Weights of a small transformer language model: 7.87M parameters.
Each number is 128 + 24 x the weight over the matrix's rms, rounded and kept within 0 to 255. Layers, rows and columns count from 0.

# layer 18 MLP down (transposed), 384x192, rms 0.0587, rows 28-49, columns 96-143
[[102 132 140  99 126 145 113 144  67 164 162  95 149 127 122 119 109  75 125 118  96 137 117 142  92  97 104 156 159 182 112 110 146 122 140 107 156 126 113 113 119 151 133 137 123 139 140 146]
 [132  89 120 118  93 109 124  89  84 104 125 128  94 124 109 138 154 128 125 148 129 149 140 150 103  85 158 138 190 110 153 139 139 105 125 101  94  72 129 125 151  96 169 140 139 176 151 105]
 [125 125  65 144 122 108 132 158 159  82 130 167 116 136 108 101  75 133 124 123 145 123 124 155 135 125 116 152 116 187 130 140 152 116 140 126 148 144 150 106 152 123 112 114 126 154 135  96]
 [154 109 148 140 125 137 156 113 124 121 147 139  97 144 174 150 146 132 157 173 116 129 127 137 111  98 110 172 136 105 128 171 144  66 126 155 150 150 146 177 136 161  92 103 113 149 159 135]
 [182 110 144 117 153 104 118 123  94 119 121 109 118 145 147 110 158 128 125 121 136 143 140 108 143 113 106 128  97 143 176 138 159 154 141 143 141 131  93 115 129 119 160 129 131 118  89 132]
 [197 142  97 102 168 138 135 114 156 125 139 150 155 129 115 142 130 112 119 161 154  79 123 163 149 146 125  83 136 145 126 105 153 107 120 119  84  94 152 173 129 127 122 134  77 158 115 158]
 [118 136 162 182  95 163 167 116 135  88 154 128 143 120 147 170  74  90 106 122 153 104 140 116 103 146 116 130 154 107 116 172 168 106 105 124 124 138  88  94 126 108 162 122 124 115 114 129]
 [125 103  94  88 109 127  80 162 118 157 136  91 162 153 139 118 153 138 140 129 131 136 133 123 114  93 145 137 141 131 147  87 122 132 127 161 141 147 158  97  87 136 109 144 166 114 121 150]
 [128 168 115 165 136 127 129 123 123 129 107 148 106 172 143 107  79 116 128  98 107  95 132 157 109 101 155  76 109 150 157 138  99 133  91 151 142 128 161  83 173 174 198 102 139 173 168 134]
 [156 137 129 110 133 102 174 121 169  92 114 119 120  90 101 183 125 135 148 123 131 129 186 140 133 148 120 150 108 167 169 169  98 117 173 165 102 134 126 140 145 132 165 123 153 136 140 110]
 [131 117 124 165 148 153 142 110 183 119 130 150 107 115 140 105 139 137 123 112 101 106 130 155 136 114 125 142 155  86 128 140 119 142 151  91  84 125 115 124 109 103 127 131 107 129 188 101]
 [150 116 160 178 144 136 120  70  84 115 126 132 146 155  84 107 128 149 179 142 167 126 114 120 155 144 123 146 111  92  99 100 128 124 111 157 135 113  79 135 195 121 138 112 153 117 130 167]
 [106 126 112 121 117  83 114 134 128 151 143 134 131 127 164 134 104 123 162 115 196 102 161  72 174 127 129 129 162  76 119 127 115 109 127 128 147 146 136 174 113 139 153 143 158 128 165 126]
 [134 133 168 114 122 128 115 104 132 115  76 117 117 124 138 119 113 127  67 115 143 103 161  92 159 158 119 134 151 114 116 135 160 156 141 115 100  92 113 153 139 136 131 123 102  69 165 160]
 [114 123 168 162 120 144  97 133  99 184  99 114 161 145 107 167 109 100 121 175 125 104 142 110 104 106 146 117 127 116 115 118 105 105 112 168 166  99 129 112 129 121 113 125 131 109 145  90]
 [ 81 122 108 109  97 152 132 117 124 102 121 155 123 102 153 159  89 116 100 134 169 172 105 123 106  96 111 142 136 146  99 137 130 139 124 176 138 127  99 130 175 140 131 109 150 159 161 134]
 [166 126  81  99 163 122 153 136 133 114 106 132 151 127 158 100 153 109 156 157 152 145 121 158 124 105 113 160  92 112 125 128 168 115 106 154 153  71 168 141 101 130 181 120 110 101 171 152]
 [137  89 140  95 143 130 122 158 132 109 132 145 156 142 167 132 148 134 125 161  87 149 142 124 139 152 150 126 132 168 129 147 122 163 127 123 107 125 160 116 135 135 134 124 150 121 134 145]
 [132 133 161 131 128 135 155 143 137 143 128 155 117 113  96 104 131 104 109 112 125  80 141 163 101 144 161  90 155 132 124 114 104 145 105 126 171 149 107 113 113 105 141  99  86 127 107 131]
 [149 139 124 122  88 126 107 118 148 158 141 179 142 128 119  92 122  92 170 125 125 171 120 148 125 115 165 130 147 115 112 115 166 152 132  78 118 141 169 136 127 138 101 133 144 129 159 111]
 [140 115 153 157  93 202 130 125 124 111 124 123 128  79 110 116 129 165 120  92  98 105 140 161  99 115 203 118 136 131 109 107 153 107 147 149 138 127 162 129 112  76 125  97 153 161 144 133]
 [107 123 127 117 141 137 123 100 154 142 100 137  90  93  80 165 143 118 153 139 112 101 125 164 127  98 129 129 129 128 153 162 114 150 140 119 149  74  89 114  77 153  67 120 153 149 107 134]]
# layer 18 MLP gate, 384x192, rms 0.0584, rows 29-49, columns 96-143
[[195 136 119 122 145 149 130 101 122  95 129 170 152  90 129 123 135 163 103 132 146 152  94 144  87 134 108 152 103 135  91 109 109 130 138 136  94 129 142 141  95 125 131 125 136 133 164 117]
 [ 99 120 149 136 181 161 149 112 115 142 137 144 143 158 158 133 129 114 155 123 100  90 130 175 109 140 128 109 147 145 130 140 169 123  89 154 163 130  81 125 124 122 116 116 157 153 154 142]
 [160 110  98 171 114 105 140 144 128 100 100 109 140 130 108 167 119 138 142 107 159 176 143 191 130 115 137  88 116 168 111 101 102 134 110 115 110 136 128 125 114 156 116 129 124 138 132 117]
 [119 108  92 129 110 100 126 165 103 104 145 133 138  98 105 145  88  88  82 150 159 149 139 128 141 183 147 151 130 132 118 150 119 147 104 122 119 137 130 145 130 113 119 100 124 150 123 130]
 [104 139 144 154  90 112 156 100 101 125 128 155 135 131 101 170 148 123 154 139 132 131 138  67 134 169 136 108 126 135 119 105 140 153 121  87 124 105 143 147 180 102 115 145 134 190 134 118]
 [124  88  89 107 158 106 135 156 136 121 135 139 150 144 164 144 138 128 154 104 135 145 145 163 164 134 150 126 166 127 128 102  89 176 142 176 149 150 130 155 120 140 110 113 183 218 139  74]
 [134 102 134 138 145 127  98 139 126 126 166 125 123 144 135  97 147 130  83 150 139 103 108 138  91 130 182 127  83  64 170 136 149 142 127 140 152 119 102 110 138  86  96  99  93 131  93 159]
 [104 120 131 125 111 132 113 158 126 154 143 101 129 115 124 178 142 121  92 165 138 124  97 118 144 142  71 126 124 125 145  87 105 170 132 111 141 116 122 181 127 122 112 167 156 108  98  95]
 [149  70 131 134 138 139 138 154 157  98 130 111 120 154 127  82 134 135 136 143 135 143 106 100 111 109 118  81 123  85 135 143  90 159 136 112  70 113  84 106 118 135  99  81 122 133 145 116]
 [138 136 104 116 136 124 139 130 122  85 145 124 102 157 144 106 113 162 154 124 138 110 148 135 130 132  86 142  76  96 167  88 110 122 124 131 113 118 140  98 153 124 163 140 117 112 109 158]
 [175 133 113  61 158 128 156 127 128 144 105 127  91 105 142  83 101 111 100 116 123 167  84 157 127 120 122 134 124 135 161 137 108 112 130 101 186 100 168 154 114 176 133 116 132 147 107 154]
 [121 148 153 145 130 120 101 120 117 126 107 127 114 124 145 118 138 117 107 126 101  99 134 148 112 131 112 116 158  87 130  83 139 137 136 112 122 108 136 116 145  88 179  84 154 120 149 124]
 [193 121 144  94 157 126 152 159 137 150 130 166 128  91 157  90 162 143  92 197 100 132 115 102 127 175 139 141 126  96 136  99 113 113 151  97 148  98  89 143 129 154 141  77 108 117 143 124]
 [159  94 187 124 130 103 143 131 161 141 153 101 101 156 116 110 149 156 129 104  98 125 141 167 129 184  94 159 135 120 169 117 116 154 146 131 149 145 126 117 129 130  92 128  87 139 146 109]
 [126 135 112 107 113 137 118 159  89 130 112 151 110 125 100 178  72 139 110 101 110 146 120 141 106 127  87 128 171 163 169 112  93 101 121 116 121  97 161 111 114  99 117 127 173 167 165 144]
 [143 149 126 154 148 142 138 121  97 114 180  97 114 114  92  95 115 112 121 132 128 157 132 117 130 163 130 116 110 152  97  79 116 121 166 123 105 125 129 100 140  67 103 165  97  98 103 132]
 [112 159 132 148 116 105  84 167 127 118 103 138 130 120  69 106 124 146  98 155 133 180 110 124 105 129 147 101 132 105 175 180 139 131 127 143  95 132 140 145 144 115 148  82 123 147 115 106]
 [137 107 112 124 170 120 123 101 161 127 117 171 108 145  94 195 120 126 129 105  83 129 124 100 118 139 144 179 112 151 169 123 127 143 143 106 115 131 161 110 127 126 109  99  59 135 102 104]
 [159 140 142 165 125 119 110 130 106 149 126 106  77 107  77 170 120 148 116 162  96 131 144 142 124 168 126 170 158 126  99  89  92 151  90 107 120  93 147 140 117 123 101 145 129 174 164 144]
 [183 164 137 112 143 128 129 127 128 126 135 145 107 155 138 132 125 130 112 163 123 149 192 114 109 124 150 114 112 141 123 100 124 137 104  78 147 161 117 139 131  98 112 123 101 129 130 108]
 [115 132 159 121 120 147 127 141  93 147 122 114 138  59  98 115 122 177 132  86 118  95  94 139  79 125 155 142 145 129 125 110 108 142 126 112 138 100 163 104 110 147 130 141 142 101 143  84]]
# layer 18 MLP up, 384x192, rms 0.0585, rows 29-49, columns 96-143
[[109 104 127 112 148 152  88 130 118 193 159 130  85 146 155 113 118  76 101 140  87 158 121  90 111  82 133 125 124 145 103 113 107 130 142 155 133 120 109 125 147 121 111 120 140 111 129 136]
 [123 155 119 203 119 137 172  84  91 130 131  94  97 127 121 104 148  96 150 110 140 139 120 100 167 146 128 129 132 107 150  79 123 144 132 115 171 134  79 137 139  83 149 151 160 137 147 131]
 [129 129 142 133 146 134 144 157  92  88 146 118  95 111 111 115 137 111 122 163 151 112 116 143  97 125 140 134  90 130 156 197 131 165 139 105 120 100 130 166 114 173 130 115 125 149 146 159]
 [135 161 106 140 113  97 160 131 112 142 137 147  99 108 119  82 117 150 105  98 191 117 179 117 148 151 113 142 105 155  83  96 124 117 130 139 111 126 147 142 128 143 104  97 172 161 158 157]
 [136 121 140  87 137 149 109 131 157 141 138 137 140 146 131 117 101 107 147  80 123 148 146 174 169  95  91 134 124  82 146 118 110  93 156 124 155 166 115 185  92 118 157 167 133 178 125 111]
 [146 161 172 116 128 117 138 101 153 107  94  62 119 183 155  91 129 126 153 156 125 122 145  78  77 136 152 159  91 113 142 135 119 137 139 137 133 176 116 172 134 133 115 101 184 145 116  98]
 [ 61  85 126 119 143 134 116 117 100 139 100 106 119 140 120  95  95  74 161 166  83 137 113  97  94 174 136  80 113 162 126 116 161 115 114 145  89  85 215 152 155 116 140 141 114 137 128 128]
 [167 152 161 132 123 132 142 139 122 132 108 133 131 115 104 132 112 110 122 100 124 154 147 126 123  89 124 142 133 111 116  91 170 123 162 142 134 145 141 133 115 130 149 168 109 131 131  97]
 [118 166 118 112 150 148 136 168  93  79 131 113 121 126 155 125 158 140 155 114 144 136 130 121 120 102 146  94  98  93 123 117 137 157 105 186 139 135 145 139 141 148 109  84 109 162 122 160]
 [166 134  91 149 110 175 103 151  98 150 154 115 110 182 124 149 117 141 100 149  93 169 134  76  83 139  90  98 113 140 150 104 133 129 119 149 105  98 108 100 135 147 140 160 126  89 115 139]
 [166  85 131 111 184  99 115 135 138 193  82 112 130 160 104 126 132 128 117  94 107 120  97 127 108 117 138 153 154 137 176 112 167  98 129 110 140 155 130 108 130 158 160 117 169 130 113 140]
 [161  82 129 182 106 101 139 119 134 136 161  96 127 134  96 121  91 134 113  95 134 136 119 103 126  70  88 165 109 106 115 126 165 124 130  75 120 101 116 118 120 158 101 152 139 151 110 116]
 [122 139 101 121 145 121 164 100  74  85 150 113 136 147 110 117 127 167 107 134 122  91  97 132 148 128 130 143 131 127 158 141 136 106 128 135 166 114 140 168 158  93 142 148 147 127  91 145]
 [107  99 123  92 142 138 111 157 116 125 150 144 132 151 116 149 145 122 162  78 164 134 128 129 144 132 114 126 150 145 127 115 132 112 136 156  98 142 152 173 127 157 127 103 128 145 115 133]
 [153 125 152 113 149 121 101 133 143 136 122 115  81 142 106 152  86 128 105  90 126 120 150 167 122 101 158 102 177 178 111 152 108 103 155 155  83 160 144 116 139 128 136 117 111 118 107 122]
 [167 135 140 162 167 150 127 119 139 106 138 102 129 111 126 124 146 142 121 124 116 129 146 165 113  88 138 136 141 126 108 132  87 120 153 120 106 151 143  90 150 181 124 122 169 134 120 135]
 [134 119  88 119 152 133  92 124 155 126 140 140 142 161 130 200 143 122 123 125 132  80 118 118  72 107 109 131 161  63 152 122 153  86  86 129 120 125 180 189 127 170  90 102 184 134 122 151]
 [129 111 151 178 122 143 137 115  90 125 131 111  67 178 119 118 102 154 172 162  93 116  94 158 154 151  88 135 109 120 111 119 150 108 131 118 125 113 145 145 123 131 144 124 120 146 138 152]
 [ 88 116 127 150 141 111 122 122 133 167  68 120 141 140 137 112 115 137 157  99 146  94 141 148  93 134 160 112 119 102 131 131 170 136  96 107 117 142 162 104  96 171  91 104 100 131 133 114]
 [140 194 136 166 119 115 130 109 119  95 110 118  83 146 106 170  94 114 143 103 139 114 167 124 106 126 178 149 155 110 116 147  95 145 164 103 106 117 102 130 141 154 151 155 143  81 145 101]
 [114 122 175 154 152 147 158 130 110 106 102 164  93  87 122  92 109 175  93 137 139 125 142 145 138 141 111  90 113 138 129 150 107  93 132 112 133 102 116 135 143 129 112 147 207 107 127 172]]